config.toml
n_layer = 16
d_model = 320
n_head = 5
n_kv_head = 5
head_dim = 64
d_mlp = 960
vocab_size = 2048
activation = "squared_relu"
norm = "rmsnorm"
norm_place = "pre"
norm_eps = 1e-05
positions = "learned"
qk_norm = true
attn_scale = 0.187
bias = "none"
tie_embeddings = false
parallel_block = false
extras = ["some layers without attention", "local attention windows", "shifted keys", "gated attention", "exclusive self-attention", "short convolutions", "capped logits"]
init = "uniform"
init_std_qkv = 0.0316
init_std_o = 0.0
init_std_up = 0.0316
init_std_down = 0.0
optimizer = "muon"
lr = 0.0118
beta1 = 0.9
weight_decay = 0.014
lr_head = 0.00464
warmup_steps = 89
schedule = "wsd"
decay_fraction = 1.0
decay_shape = "sqrt"
final_lr_fraction = 0.05
batch_tokens = [65536, 131072, 196608]
seq_len = 512
doc_mask = true
train_tokens = 877500000
steps = 6928
dataset = "wikipedia_en"
Each number is 500 + 25 x the weight over its row's rms, rounded and kept within 0 to 999. Layers, rows and columns count from 0. Numbers have three digits each. The size before them is the row's rms in percent of the matrix's.

# layer 13 attention key, 320x320, rms 0.0851, rows 131-191, columns 0-63
095:461486513465495557515515482530536498538450480493558524517508499492521515545480492535516450475493477527513509494494502479489452536510508510504493453500461474488495500541492491454514494449500459
104:473500518513489491525478540483467488511452515502521517485524493481486480512528509478503550473479508465499474478477491534511455490521452507510484508512498552503502491454510539457461483495523480
091:520485493484487534528504502507460522512502485489488480493500479536535452509500508480478436550504486532494507482538493472487489443516502509503522527457534433516482495513525526546542522530467493
094:494496463482462476467501480487509472529504494509504525466475522500480471471512503481494537467511545515465461498530524521467483479528447520515490477521473503495489522496495543523524513442544487
096:508497505523506473496497505507514530508512439520493568525507489507504487477497509470475551461505546480481514512526508463483519474526521487529522471494498479557492533516486508497498464483535514
095:492455484499502505492509521478470505489469492508512530530488534457516483505481466517459532465522500463542485486505512514525533488510511520451470505536479515529486489504478459458506529465485467
098:483512527525501471494465487474497507512447502506490516482398478510474479497517483503516537467459499523474484516500488494486481521533514487517491485507490530478517484479543488498479502522556525
100:511503495510520497528488483516491482471499514506512502505483517486542523466466520513476503512475481493505561489515485480500477478511505517480500513515478529493494518569479524505508482489467515
097:517497494498537518501515515511550531488534494493454485524509564523526466507510483520532510488530525488495530513525505501521468481515525484471499509498500500543427471529507523517532502484485493
099:528484518494529498481483515512547503509454498467483464490508522513500459484500495507611485446486535512515465459502467529521497517487493492478478493506475523469530495477501454532508491507536517
094:544493470537526527472477480486514512471434483537481572500510475498493552477491482529492502468551475526554520507542459492477501468465507507555549500489487479464483509501500520506536505506520544
097:512557508519490518519494513481520495470506505498488509455483522506500476506482519501443480571535497506487535494516487573486542470434479532457490566528498507509524488484542487462479541485498527
096:493541510501469505512491524516492497460475479531509483471528533513449550489518494545510496523493463480480573526504504519495521504485475526458489476515487476551472489520513485479475504462522489
091:516505486502496496481487502497493521519546494479467531490490469509500492473510500495509484453547502539534527468534517538499441499507509525511490490489521524502504529459494512515528549513495517
096:522510463479476534463504454477464510490447534517504494498554502528489492515471525500525487546497529483480404529456511514518508473485527480482504487479502493430459468482486472463518477517512483
092:501520448515447510522499494523535497509587475520520514480519444483501520503507493445502479450534514494462466477491464477503459490482460490511492504491513504522489474492470478511458483490519523
096:511473429516505510494489527480507534512463531496502439545514518500541533478509512453474557481539501448492496482530525461524524497517472505490490518517501497530520524524500510493505495512513494
101:533495477488500486502469520521495526533469463537498532519464495478512512504523491501509492451526551516433460503436518476492522512513444464512542485500468510539522489511503508484505470521503478
099:517482566515536508519481469477494518529541529519499456450523507495495528541469506498522491470520458521489532511509489523503487479499440522497481485481500501466510516527481469533492507530499462
100:495529474454492518513495501494502501507504485532479524464488517544504496530484530491494492501521500489527531519491503510479445454510472539510437494507509502544519506465510508489513531502517509
099:550498509539511505509565482530514512496499515527469520491528505508509531515501527502573448477505463507553497512473532513490518509527476534482478497546499509488539502530500484498506516558483499
094:506476500486527472509516519518514507478526502478512465493497499501445508470469470467457504505485531517486502538520505547514486512527581514530420532493474494489467512455511468496519514529489517
093:498528485538514475510490514521495481475483462494491513526524445489518494438493492412509542488504553480501482523505506468489512480530503523489514470466465517487559511521537563491503490469520478
095:483488508484537486463499465481515517503526482479475511511528498465492531499525496474464481481492524543497545485486550484482499505462497503513468507495498543488515501494478499494471492478474477
102:511476480528523546481466524499484495464502516507498479520493511486505561508500513507473525473450509462508439510528482479506453505497462493522503554502552537512515505452473469503504520514482514
094:491550521516492490511471508529488484505446472509441482482512502474505509479507487521485467499518488473480575445536489515504486461531572500482546516494548538477458460511556484522509475510561548
092:535542536498460502487491500504475525498546515526496557511493486501494481490526476491486512535500525492513522540483502523504463457518534512478517516524534515529499512508525513508497501501510538
102:499492504518509451526501503500501471487504541572494567469480486487479519506474518489458575536489534513453498498498516500523549487516487518509517471507485522492509547465527485513492474520491507
092:508468502467499521540500491476435502491547522515488501532483467499510486497433472528508521556509507495481493507470472500468525517458515503511486512508519483475503511522506486520501470527444466
091:459491505518545544502566513481558498471513493508500488501543542513538470503501510476516495543505475513488513545523520467492498483508549458499499501489508513465511523456477499504476484519537454
107:537503533472460479524501534545506477500441518532538474504489484483520502484480492468548447455508515478476458479513483555511516523507474515510482525493494534528514523508521521491541524464509472
108:522515494494517549487499456512484482498508504496486562507496495506503496429517503472480471467502506513515494512491446510486444517477503515463515542475471508494475474477488497491509484542498495
096:525526506496544494516499508502471503509519510441487509488565477462509493490490455545429465527531463525539497499479482511477473503528506494499512512487515479479501524514468479503478513514493463
092:487518493504542554491514502562507480500546502486499528505491500491524570492468524503480548500508480487468498492575501457466513483533509479521454495470506495525453514547524448496487457502475525
099:506511469481544519510467462510521524502549496459527482480475486479495479504499494475465507484477476495507501538494515494474461542564517496527517512475468487493494500472485540494487529522505480
095:480498471515482527466503518471542458517467471450495453509510474482500490525525515477524532489510506486484500507482541484512515508493483470503464512508498492519483535561481485515514485504504518
094:478497513475456481444548497499478503549451505532471460498507501543478484546477514504481477504494462470467447504524477489492488541510516516491487509488507501492523512514511520505489520506454510
101:490450497508525472506551514481490523471499498492487515495552516512498509491505486503480543494501468506488475521482497507478529491437466557476546520518511443459498499508459509524523503497514528
103:518511469482457489482499477534463488493436493498492478466499496487511475502537512532532495466528442467527485530514478507458482498557468506474468494466527503508473499494500518501488479463475487
094:474457498520503517506512476478506501499486455504477480527490514499479504524515526504465536505466480480524511514487500492473476489517503499498522460491478527502483493506464512518469532474482538
095:495508453529496512487472517493508494505443498498461467524477494511504535529478485509489513450538459492493473455472473489508494540528457498511549520524511501482490498507527503478467490474475492
101:482521498510506484496494468454554505526545480510484487476480466507488536515506474523511547496489535478485471479474473514535537504527465478471526498478520517508485488503498500502483493460482491
087:510562511448499490499482498488511486488531528468515488476487488491520537454488493476571547576477504508480516491489487473470549521488531492485532519474490435510512500464521499503463494495486530
091:509473510560498479465536531477491510504485501493533509501454568484507500509500499499512475505487457502493515548525515478548525526533525487493498476481471517516503526522524544481480504488501516
102:479485455456480498538478509502431556541496541494493507523506490515494531491507487478509423462491517533528499492520463511511438476495543455483471473510518508466505471495519497516492533477507507
089:534456509481475491510534495509473499482520483495454450496474495498472508500477506505495552507488505470513475491499546535503481524487536467517511518485495493542486540483443491528527475504488539
108:494458501503496497507492499494527515466477492457508482483500486511494488456523502500482411488494498477517470485474571462491450526493522534490535492508500546474502475539506525509496508492538464
092:472527488482478499487500524465532541493540504467486437487484520477514476489537485477486506449528515471483540533451518501502492488482560475491501535509510501503535529567488562471503474488527463
098:469470491487469464514520485549495480505448510474537499535481480536522466496520500485500514483526503493486569512503509493473481512520496492472462523495484455438463467522482447539484520501523486
090:485542519515491509509501519500534520506501507508515488516477487479468448494531466500510478468534469524540437489525492498537458487542440502480505527481466505503521480494527525525511456491523513
099:490498520496502509495478505503496487498542494521493519471516511503509502524519513506481446480514450492468535512487520499509535483534523525465483514524498524516507491476509469487501521473460464
094:476495443511518496496507518499458513518480506533513517531545480478504462511488505491515488466486515521494488477497524501529493515539502536520439488471511494477479515524495525469485515484512517
104:479486500469500471502498502518494495524516534546492472515454538455493489553498496483498524516508535508525458479510521579483480493509462540519489485476497520501491480492473465482493499498498513
097:472545501528500516461455448515513533505525540511476487462513441512490503499503506502527523484542442512482529478486527515484516474495463484443520544512486487462462545513501529485510522535510505
091:529488476507496503504517508481515489511452498537525503470488467510488474462500490504513476492528496534503485479528503505490496460486485490468476524502527460531494522493504506493455481519483481
091:490501543443529481541485494473486524499475481491487501504505519491460501513492526517527518510471509483494481506510467510478486501486509481519453524506512517475494522515492463509504482454483483
104:520490530516545496474500501511501466520581512516494500496504488515509525529529521480486527484470525501470481470457523449504528517564521493488520504468516467511497492499481487530496465488531518
097:521497548517505543501502511446472522485484475482494518517498475512491507523526490516519506509492468491530545504490507486515490482482486499515488489511494565498510465567507496492489515450480514
093:493531496546480500479555472473489500513484501488517541507478487479511536479476499496477528534462545536570481535515516481476515503478483547526488439470449513549529499536506527540534517528519467
096:529472499532496508541502462472520500537405521496521490469508472526491488500492492499583535514520510508476479511516534500496531492503446469492494524534531534515533497461484513518492500492493461
097:501467499500525501505491479474486486499506494513493506525507509535492503512541505468496448538547535509504550491476509528480484496494576501493487511495523496495472551489503524533475479453511523
# layer 13 attention query, 320x320, rms 0.0844, rows 132-191, columns 0-63
103:525497474507513513518455502514504526523458493527511483471536500547496507538507505480505524490498497527492464444510489517503476473516439467525467530514481540507480491462474509497506510528467450
094:524469495500502507514500476514457516513492535478534539519524472523492500544561513481443429539505467513535485516526498496515511477497530497531512506481506444526513482505490509449481506511513495
099:488525504504449488486482488494507484493499504525470538488521505517475438418524445461476511471516535492480467483485500537465479525514448528499467535502474505489496526501520494473502497459511482
113:488494489523505532503518491515515502482531507462508582520507470505476471460516503473465576467550516492495504511454500461470477496526555506545502502496507494565461537513485475549520521491496572
104:493435480517488491514495476485498499489464526514517570542486507493505521521494520458469538455503490509543456514457519511489554513508544514465482493504503503514504499525494504525481477501497491
106:529518498490460526516456487473495499502468504500504509496471488519494492478497475491547552465477459505505468505490512481489494506505503491476510503508487503441517485438516498500509485501512532
103:485528494497507494492467496510512477497520497489506497552495532456487533468508491525471507498520489498482546474524477491475517456497495470506522516499495508469541501525490496491475464506514533
094:499506559510530541514512527530532505512534508505477495526509473568510411523465510496532499496500506536516545511477496505484504501503505520505515531513527482549518459520522502530550503472501461
102:537454500462574518492484498532503533528482493522496464497478491486499495474523499480621464450518546493502478464507464513482481497495466482537511489493481545504526482472492494476511507475543515
097:482477491494499505475486491459491505497404504502531588479534500495474547471458517522498500440559505506534476509513505467467496491463501497540537492484475461452507511524505534518503480520502552
091:522551509487490501521502491477524544487497512496487500522501513482536500495522501485429484573506504491468529497475501551511516512424478482486490537478481505519494483507494505513507512468530551
093:513553508506458516498511483491508504444461524503507507478527522483533517532499483511527514519512515471486531534467504541507509513511486528457461503488518445527459531554528513457506472488523491
096:524495454489502512524474454456461527510549480478512541537487484488445497483514500489532486517546490488531490484494473532501484539511514530525506509513526505512502531438492502480503486508518497
102:496497470482475510487475481530459507512463485517523527482496509509523517539478487501517468536500511510490393494492472517496487535504535489511491522519478490427526475483460499506497498518507469
098:500505491497447530495521505503521492492584478508502475500492519488477468484511480478546479463487519460506470462455499450490423502478487492514494533511491504517478499484493459488479513471489535
096:478478464485498503500506484478453517517424527464530422522508489499518524450508513495446562488523496482499521513530514485489493472498453533477511479515496493570506503536482489491486515544507499
099:509491484501516502482486518499490521532470466513505537492463505496479467479509491514514482456499500489468473515521502468509485495505456523505509504488524540513508489497499510446528510518482468
100:514487518512501501526487521502466472480512515540474478474494529477451502554471502504542468488509483514480492500488493523513538459495429520489491490530484496508490480531479503514539502509512445
109:513494527502471512494483510512481511490487491546505544499495510498479496592473484506544483487526512464513495498502484509498446531509484520560439526513534507509478512476512523462522472528480463
100:553488484503507507497591490515522516500489485511514523520509489501466520498505492494557432472528511501550481507512492517529487483530476456480478502506488476466506457490482487489535504554489474
097:474498496498497514481583479518521495492553463498530465504486500518508517517480479511437522477498537527461469533538507528526501512533599509518468560522513478489485485450501453468443491483493507
091:506500500520478466537495504493505534506480527485538533540542492496506474434520540518507553467502515464529471519532542450522514469510527511464508480513513489442455472516511522492484482490533489
098:505488473478518506471516504468525510518528511470478486458502473522510487508490479503509453489567487509511499512502492471490517463487488502540478491542488494479475506514455519461525504518522470
100:496491458504522502472485489533510513499512484491496488525525519500497554542500458491437530477445514520525431481519504477478501534516476526502514493503493480473522519461481501449469470512484522
098:504508513505469521533503491497483477497441502506502493516527527520519542491504516496489477472537519502528581484510491490507507493526596460510546488518511535518487492495505518532503511536548541
100:485519472469456525502497466499450521478540465494522589509454466470499471457491506518495497508484477517491506511498495522498478482496521498475488533516469470499478479471505523497528496505520509
108:493484507487500498535522511494470460483494490566488584476479519502518518570498488519469567549519558497477509505530466522499518514514485491492494469547480544491498507452483470501496499488502521
104:496495513472507496488549464473479531499517505479502531462464501492486490469508527525441520576517512474474483485522512533494517512487520492488488483489508481454491517509520479485495507517492454
097:499515502525561531488527507514527500490546494523525524507556504483526518492519526507546498540502479491493444486483502468527502504518509481526476467520471511466543517470470483508492501498494431
099:488485500481460491479520504560519481493446505520527483525483497471492509490503508503564426458525523459480486499509478563506515514518489527494491487494487542538517455515516477509527518456515472
106:498491526499537518481486464462524533513522519502504540548488517515486503420520486525522443467501501521511500481491490473485450490484496512450488553498485503542507514467494499464514526546511488
094:529517496487526497479488503497473499508544497465528521482529459502489500502510503512448475527506508549505474516503493494484472509497493481520484485488480516494514504470451475514511507484499419
095:503525511519512518496510485519487513504514509484497523494521505523514600465494501500485536560498469492520551520545502510534499470509513465500443500484483554585476510529543498521487462469494522
097:509472491488557473518490515528498525477563530522492468467474533466499517459497491510466508515501510480462465547506471527539468509485487471498510487505490518483486486481514529467535519508480509
104:501486479526500514470538498479516538502454493483500458509516505499510516535517473512496520486508540526537525514501509513508524482526488503545478461523505523553520526564515480484502481511502482
101:478491494523507489464516523472518499505470495541478426492491487502482468590505507476439472515533479483440449508537489481519492526478540515491473504504497504473485503468486507477509498501476500
095:485476490518514483511569523495503499472496498478512487468515517483484485522507529517463512507483490517509449540512496493486542486484445506443502537460519462465485521495461500480531482511481529
101:505505493522465507489507493568470497502435495505523502520474481524521475509515501511569513488492452451494457487477546525522498488563497504531492530490529507531480483485511510490478483441518488
092:510536488501490518505507489481515511518468510505469495512484462487508461530496452478443535510509508475528516530535506502432476512524513508503553443477510513456504525503438519502517499491466516
096:536480491523477498522504504513548525529407500544484487496478505502467548516468532503493521456526474475485453469486498505481502518513468533532518490539480485462497449511514510488499535463474465
101:507517501476576477485491506476556498519535508531495469494495444527504542495475528510503555485483527536492469494494496488474510516478469530462523516487514523487525503530464494529538487479507526
097:470528499496531526493531501505468454500524493487483484456477484481499521480488501514555548594509491515510521511514516500517515492509539533483522513497493485478462502494519476487491495484506530
090:483496470559516491498522526452507518506501508468531518569501542490560495523505496512516465503490457476460515504521495487511514501493533526488480516515505484548513484530515484516493503507473500
104:522473480461492494518474518495464512531506498467513467508481487499475483488513488498529452460482564542518441494479502476505456513511535495545510482487487498463523516556530510517556488503471510
091:468504489533511495512538517489484493459524546465502477475482498501502536513470507475520505498501492480497480484517528520504523536504515467510533510478500503539499491488426500532478452508504508
101:506490482470498473498493501481511519510510504497508479511478491490504545459495483503479443466513486482504444470513487470486492525503534486518509488472504509453496498520509479515480507465483481
094:448535471493496517437509504492556498499529495510468435503480497504493462483499532516467520441492527493494480520508535514481523496498577505510528503498464511519479507539495532472520517468477486
096:478464526490437517513545536540489490520474497499490487526473483514493486476500477511537504519524523498503571511493507523527443514506494503429466522527488487460501489532516503496502490500480493
101:505490505540471505495504467494516507512514499480503443498536508506490468491520502515513459467522490466474451491467521492498488499537464512474524522485500522537501514506506529484499456523473540
104:478507496494530477481481493483465469494513514553491507472506498511470457575480510499475444471510453480463561539482494522515508499543535496507458516455524557520488508483506488514483503453466474
098:506453489499541472502512497528486477516478521497501510509533512487493470504500506499491452468491499512498490471501486502509466525538501516567486462503521483513490503498475485502473496463511552
106:503503462523502475520501527488509479504512541518520470473522503447505460563500524484516545486474530492489474476492469558507502523529477477512530480489470520491477506509429504530511474472525507
108:470551500505516470460457515506544525504547479558496455498532476526497509499483483501531540516539460535515515479502481477478528447495488522432518494480502509478512520510515497468504491531479505
097:513516525517506487512560539485525533504464519516508512481538484510522463489526514514495498501538509498487472543509485528526477495492503505471513520487504494542491522538486470468462475533528463
090:505495466525537503544479511455521505486474489520476477459525474460494488525469504506505502487474526500486492510472495471490510477487500495509478477504478523489527481509451506504464544490522482
112:521466489504527500491538504497493495511562510519497498493510479493490539550513498514431480476499520467499499527474529493527499511503498519495507484477497499525462513439525511557514489500523520
095:499518515517520518521469495473452500505508475528474524511502532465533550513502488497528525465474480498488584524502504474507499524488478506536515530491543505484538498562533516521474497448492519
098:467541499455457502462520497482494499494495478492510526541459507496505502451545480504501506545475545487540490509501521493516521478477475481504477444496502494524482493544508486490528530558492486
100:466472528501560512542503476458537507506444506489503494477523458518484502503479497512560540528500538541477470484467481503504546462527447466486512470506493514529504450454482510524471514508523445
102:477493502518537533528486496477502464464522507519508507486509484510524523481507514499506460531533555480485562498494503496490485488515580502513476551503510538486472516478497496480504504474523476
# layer 13 attention value, 320x320, rms 0.0905, rows 128-174, columns 0-63
110:511497454477524510478523545485484561490496534533497529547482486505466495495472476498514520499469501502513521457461507490452522485443499488526481487520496509518492548504431510525461524482456468
106:482514477499503481547475461488467518482502485492500501493481501526514520487487535505491476532516453535511503515518510520474477515497517499495520489485493500498514527508496504459450469457478486
105:530504485535529532483517512461465449526504544517484513514489558510467514509514481510494483501481505463513493501504500510469502490485470547492453521509516565488531519467510482509519520478496507
109:528511493520468520487521512477529482526503472456464495469504471483489513497467499519502486475471488528497526473541508535525470485493485522497503522498511490484494505488560511521498508512516468
107:543503488523538521511493530459521508484486516494517499468483488554548490477478516528510503512528448470507492511480522481525492490530493508507453512513487486496503461491550437503545498466542470
110:494483493568491452480539454482513516460527460513503495527527503486523478495473501510532494525501553490489512494548513495535481454521532509562504492530502534493533473474515461507474511430486507
107:517486528494498468473516505443502488516492534503486489484497497533541510523509519503478512522562524461480522470532432480528513534561488487509470519500512512512518521477515516496539491514485520
107:490512527510485529454494464475469527524511496496507480523505464454539483509501484487502498497539544496489509520497534558511514495501498545483493481521487510472490525514495504473470540512475482
103:527508517553497504495448506471486485520530489515504488471473537493553534485510477479517492502485499493486522548469499518481458496512470513523510443548481506510478526472499490480495466484514532
099:464510530492530485471513522526516506470482446524496512543477495477483477484492504515497462495521469451522504525460487477476492470460510574530520495481513531475520448496505531543514470478477528
109:495467494560524483505556505485483551463491471498497494487468506493496509500511471497495496518496486535489514456488495526514523523486467485480499491460446488505468498501471490500518485521507507
102:488492504532521523524525527500518517528527510531491504480469508493446475500513531542522504495517518508513550513495458491528531489494490509473536465479530519485508484493540512480502454501559477
105:478505463496511486429522489518510512432516521499451502510477550508521498496488498519504483496554508553495487526463510492463501487524527489470500496477541533478495506488515500507534505513510532
106:483568515479500491527505454528496493517479490482507498533499530559451488505510507519490495498476494503536523499492486463485524544485484546506458497503562498521502505480487481472527504506523492
109:511486502502494432514485561490513462442494497497465521463528480445521529483475528485499500510501494492522476519483482537500489447502514473494489502458585496526500497497481466513494540507508462
104:519577521449551504420496473551551538499483485509478480470495537507486504483483486541512496533496487468498496514536536455511473543515498549517516466437458523476502536509533474536464499487504497
108:523492501483537504496489501504492509465512482496451523491480444512511487506535484494472502507460531515487498500494451500488467516518516515536554494528526530496523473488555475493492528514531485
111:512466487504521513494512542465458516458455484573488510479503461473498470482447508506504520509486499513513502505518482470496502489524504493494524528459494511510532518496525487469563486471489506
119:529474493507561497517469511494512495487495490480508465476503470498482500490468510523498514479519473479525518507552529494524467465504495537480506496490471516504514495487568425507497524479470498
103:470487502478512475489487462481477484488517488518490534485518454500490528503470513542490496511477533386520471504496511542517500499543499510509469485480489488470496484516476528514548498503497507
104:500523513528469525527519535518520449551496532511508501445472444519513480501456530539484515481492523460504499550521513498460559537505473469509505470450488500480469522505486473489499502478474464
109:530500458483507515518508482552488487530499528509470501482484526505494459499481537493505507481508490506491525465465532523513520483530517492530535486491486475496453501463510503495527512499538493
107:535507525535488547507538457486496494457491526546470498506495472509503454494451479507508499499467485458464486528498468517538473525507508491465490528563491518513484480524492456471516477505442455
109:498463501484500505507518492520480494478517484524501469493535513465517492512509555526492507498487538486506487481540500446501523458511453476505476509522466497503504549494492446491475548480512517
106:530518454502501506495486504536489547515494499503488505496526463507515491492505485497499522497455508499548508492507516489527471516483519523523488468474539519509537484475492479491498485506464469
109:483460492491483488476499453467516547534480528473517494542404548490481534485490510490502492502519486552479465511504445501490493519469510482493491509460461481488525546511536466499483505541530500
105:485536509493526519483523502529520470502478498476475478502469481452506500518455470459492510503500519525525502439457504515531466487476505507516471501482440508504489518501436454454493538510461484
110:505480522457512513531540511488475542471515502492501514475516449507524450489478503465497476532499531495558486485534463521447530480562495506499506473539500507501455450472524479492496513491452500
106:505499519472523512493514485527506481513481486497529501488507508466527467481542501516520479532510499472526476508501531451517484501501466468494529525468557463545475500468519506524501473508516492
101:513469532485489494494530473523534554501491534516482502502518518526507511517502451475505503485461475475522499541538480500527541502515486466458511516472488514503463496484474430474523477532473501
106:513512466494493500494529553512511511507505465527498469518461505506495478465509504507493479505484466519517518497525480463495510514549500458492462554525514449478497480481481521591527548500515516
101:526540484480474527494513500483525460449509485484450481502538457487527508479454516472507504496489489446484482502507527469450519492458504497515504532495487504516473540501500511461483495512521471
104:498520493430481513471465514531503539519508491512507501493520488521497508487489517508495487488522486520484510519535470504545507498532510459483548515507508499508469476497479458521476528571483496
112:560505531527513507471523468488529480513488497490465503538527479498477500500462513503521472523527482478504506501527526494495511506464504492505456536468508485516492514508494508488457503529484507
104:517499520453492478544515457483516488502483494516532499464480487501492506480471512522526496495527497504527549488456462489494509456474453490462453527514516496514493475498506514495498504442526525
102:485476462559510498528518489519493485449511470497515494528479496509458537490472517487478534507490522522531508552454495500464458536477495509472523492464512450525479451505516532506484523519481498
111:505485520524501508542487510474508477521479470470531492534446499506501486511527453524474501487468498514498499509470541512528493469499532491460488513482494508503567544513481529519471502528528476
102:519515521515537516542493527554511465540522552517520473532494495448535471517573532470474477522455502540486489474525484502520485535477511519506516480476481513533504467501555489499504498478456485
100:550458561508476508469521492462514514493488488496460512498547531546469470513547489485508509459522526507485482497562523490503503517517481492536480484437512510490505532453530484539487481530514475
110:549503477462493476500472508536483530461488507501454499438491516524518487494496480505498462508549507469449496550460455512479516528512488519502482494460490491493532494503553468495476527517512502
106:445521500484495518523492495499532506499478504530501497506516486485525553512483487480488518539470453484557470510466517513472508521510510489511519519536509488500484508496495494542488484522454500
104:506505531517519450540532500494484454498476517531431501470539519546528494508486506453487500515497503507512518487485481473514472489481484516495496500504522515511494524518510532559517469506453509
111:493524500525445519522491483513501547483500530472462478480467487492495494482500511474486511527501521552521499497477492466538493526521492455513491480446512507514445519507495546504501485515514476
103:472517466444464480484503508512525551503470491501520481490482529490513499513518461546491488475538523486470482525469526503485493443472505549480516501520513501518466499521482477503482482519495470
105:511481510522505511469491527491474476475504471467447505500496505457478485520516474486497503489563479479487474539492485458468531477507505467518505508506496462523543522494435506502447480469542530
105:492529482486547536499489506492497497518500491492525487521534479501509527492467497516495478469520505513458496537476463492443522538537515497493519515525491506454468484494496521471500530492483536
102:487513507519489421463484538512517483486517528479495522450530481503557482484479513517458496498470526495499506493483538520531483523520457483449483459536475515506565562458500489497495483462543538
# layer 13 attention output (transposed), 320x320, rms 0.087, rows 128-173, columns 0-63
109:512492488526464530517529474448516483481478505508485502529510550503491508490448527540469540513489503470498481472520524452470521451464517544499490455544484491505488515503490524517465530500456512
103:497495478486472480490467461487521551500510490436519491467477540527496543475496538495536465521486479505485550490476494539458506495514521513518468518509527497476531530472510506501474434502514485
104:550441478508487474478530523481500486506542531485539535505525521504519517476489481508513476480534488498534479477519483541511508439521488490489463540519531549472525514495476465557542532499459539
107:487501479504500502455507479475496468510508522497512471479499487502486506539483511496484506522501563538487500524495490484546509498502464518482504523492565463444473508478522493513474516511472494
098:518531484508514512497516508498507517488523476477491497518486504504506500513492543477492507499491522499505471494511531492540472462506515512537478509497521498522509494491584520482497511495503483
106:521490522519511509459477518521485486497510500514494539484491464486490526481469495499496491551494540480508503522493468534447555518502570500512527479522489486500525519476504488507479520505533507
103:513493475485535468480487483425497490510494501507507473451527497495511539525513510506474517514516509472490496509539476511516514459512484450521514502509513512556491499455542473492521464511486542
110:490483565465470513506503470483458503524488503519522500524512498479559487469496469498494499528539514483497503562494534517475530430526437467515528494540466523531498496538553521512475548479466432
104:497508491532491485507523456495510491515478487455508521518449492468547536532500485467478511492473489508504453486525543516480468518503495466496506504537493469512501499478513520455518494451542503
100:456498493507534510482528506528523532486490513439500482551495486494526474496492533503465450487506521503487519508481506522438501483493549566499531512445555530483517496493516504509517503493478524
105:495504487513521510508519482491504565458496505479510495513484508532512493503484483446545468542515506535509520486474462514555475531483471518442502492478449521514517532488527528468535483552506507
098:478497510517528549518494506507491512508522472545495519452496549511506477491521530489519505475523487512510549524512460485546538508504480491494502497491535526475457452478531523464494450513535492
107:494503495503517528465567497499518513505539505477470467498516558498517486486476516507489487508519492541502466523499515547493493517519523488497466492465516536501502499481482487517512510497539510
107:482554489460500516525484470507513528531512519495492465516503519500499535535503493551512497477506492503535512497525488509451493485511450539469501477511540488428526503504490478518524520478487534
105:520470503511474491477469510506524511486496489490513519456516485468496538561427541510489496472494504502520522545476522514468484463442489513491500493483532495486504496569492477533494520513510508
097:508500492514531505518513512517462510489550500525458523484510530518508477442496505487500491505513523463472520544528504469515466549530451501510496497485492532428499476472545463530515552467473507
102:511507456486520471542508518504484513470481497510541508500509494514504499414498506514521477513518471540490509536515457513468465514488531502471491471513563474472505441481564493506456508518493465
104:496441518485490531498519527488481508498430512525474545480483454473494490511485465557466524537489517520542490497560495471507533501525521479493497481519522532545550528478549430468507507485474517
112:479478506544502500541495543499476516493455481475526472506504498472517481463449487530477557497530509454487542508539536554521495457484525524521484500485490488574468451531540461533501477482516488
107:455534505504496481515442465515453500501513482472546546463522442502514502519486523524477528521496513517490505511532499509508548487512507493535469517500486475457534519500454527487500493528499490
102:512523519507466561516487472519497518487427506536495497456513477517508514488507474498514516518502487499511455503530517543487534505541467486483523519424523524485496482486496471490463457514494469
103:504467490522478455507498480516526506550465503505488509505531550506509483460488559473475526525469522499469495484478542537536510513503494493497480483488488483525507520510495526496495511491540533
111:473500527495525532515498451469485512460496491506479537488498515520476538478520509515482521543489470483509476514483495491529485506506544520469538529551464482507468483480509481489517440504505515
097:529516533508507522478504479509458475486482508489456484465513462481522484442477511493528538499504521548506533524528518515497511480499533479538480547520519494501529482548514457478464520494545521
106:500491478486495517478472519512463525474496523500455492494485476540520547512528494452471521531476506463532551532519498503502511543499496491486546461475498519483526445475464487506476490517454541
100:474504503518507502495482472523503563517467615516481527556463489517492510452493522509514493455485474526469500497484483507496478509497505473486525497465425512515512480506544459522497516511469512
106:482524474509493487473493478497512511503473517490521534484492483480519513501452435455515513526534494494511526446486520515536519489501474517514462484517479530500463536496485504478520542479509514
107:509479500498459504521501480499520485476546503511475517505486493525490498492526526485483517497480513445534439475502490486516481462516498501468492484517466508518523495482526527491494468505532471
105:509465500475490526513516504517460499525477507492533482492489455478485508482495512482496485570524499511485527500532508477546515488480495473532544540461546491553446485523515513510492459522514521
108:501512536507517483453535498514519479504498519509452451538504471491491525479522509492514541510473502489515524533484476445520457490510506503477522512449486502488463485499479510484491488510511536
103:489508495534523513429527483495454550496472507506448490488509530512469451465514462515524449516517490496537469511523498487495518527501535492529502521532522460495505495527482480499514535534480501
103:531504497497517505462488493509521485493528446508479511476500445499486529510472514484538532499519471514510489542535515499473539517475506529493491509539502476509487538565517556494491474498479476
107:487471481492460490484441533512426507492477470501471493485486535506501463471486506499498488477531509486474486512479528486513499501492523472478497487496491506475474479524482462487499493544505502
105:544498524486522508462555481455549472494527510524478550468512486555513493502479482513497482546474508483496510546523518456518523495476489497510474495520511519489510525480544497473477531494482483
108:504475541462472471499507483463497450482468516504509521510509453468498447489510492496538508503518461471514540517480424486484475497495492514482452469515497448497527483535503515475526494536480513
100:511495493524466518545498532508525535499467479486497482548501490522492520509441473466504493488475442472557532525490490517503478517526480511478516499477535447527482474485521475472463501545463519
106:557524522447514488550488523452475492476493477494521495490493472474527505513490472520494465537494499546509472487481485503507538466492481482479502450467494499475535506500470506476461546531497498
106:512474479450528489517511536533521482523503534526515499515466507485466515463521477485473518536480516499494494466504501514480508523510463479514551521504493510471483475506506478512481495485475515
106:515500518504522511463540504475553474461495476487487471484583519553525505543519537522511497490518471508501498532515501464525472515493488460521512509453490487465499575481480503513496497506491502
104:559518499499547503515531523527523512476510500528462485442520502495507503473508532490467468501490494491474451557471499516468519513561499507523479528480506482502538500512551501482526520500502472
109:479488524512500527534512473527498507490491504513454487505525495526502490447477490494472517515494436508511447524470529510464514510501502509485447490539528500497487521490506476524475460522495494
102:485490531532497472533448527511462539513499530485441449491510533480521488546457523471502492531473508503518516539546480491496481541489459526510450495496534510479495479491556518535506488518467467
109:494519508501479505494491505554520537515488551458495502505527497525516522490514505501495483519534506514567496510490501502523495497507500496498488509452509503492513550533526546475480501511491467
104:494474462477483474485489495498535517483494504516502509528474533502495436489488460503511457481541490488485469507513514549484522493486498520503525464598517492503475505508469495503479520513489460
104:531484556507488504492546478515501526515546485472458478502513470442504472530503480507562493505481492496474482531489479487499496469504509462500468488479521447495520516461470494490482520512529479
102:475477494485526514491551509505500462485450512497533479518518504475484532500489533483454459520480483493482493542488498489469490470526486521479466493544485522486476506488474538459496475554534482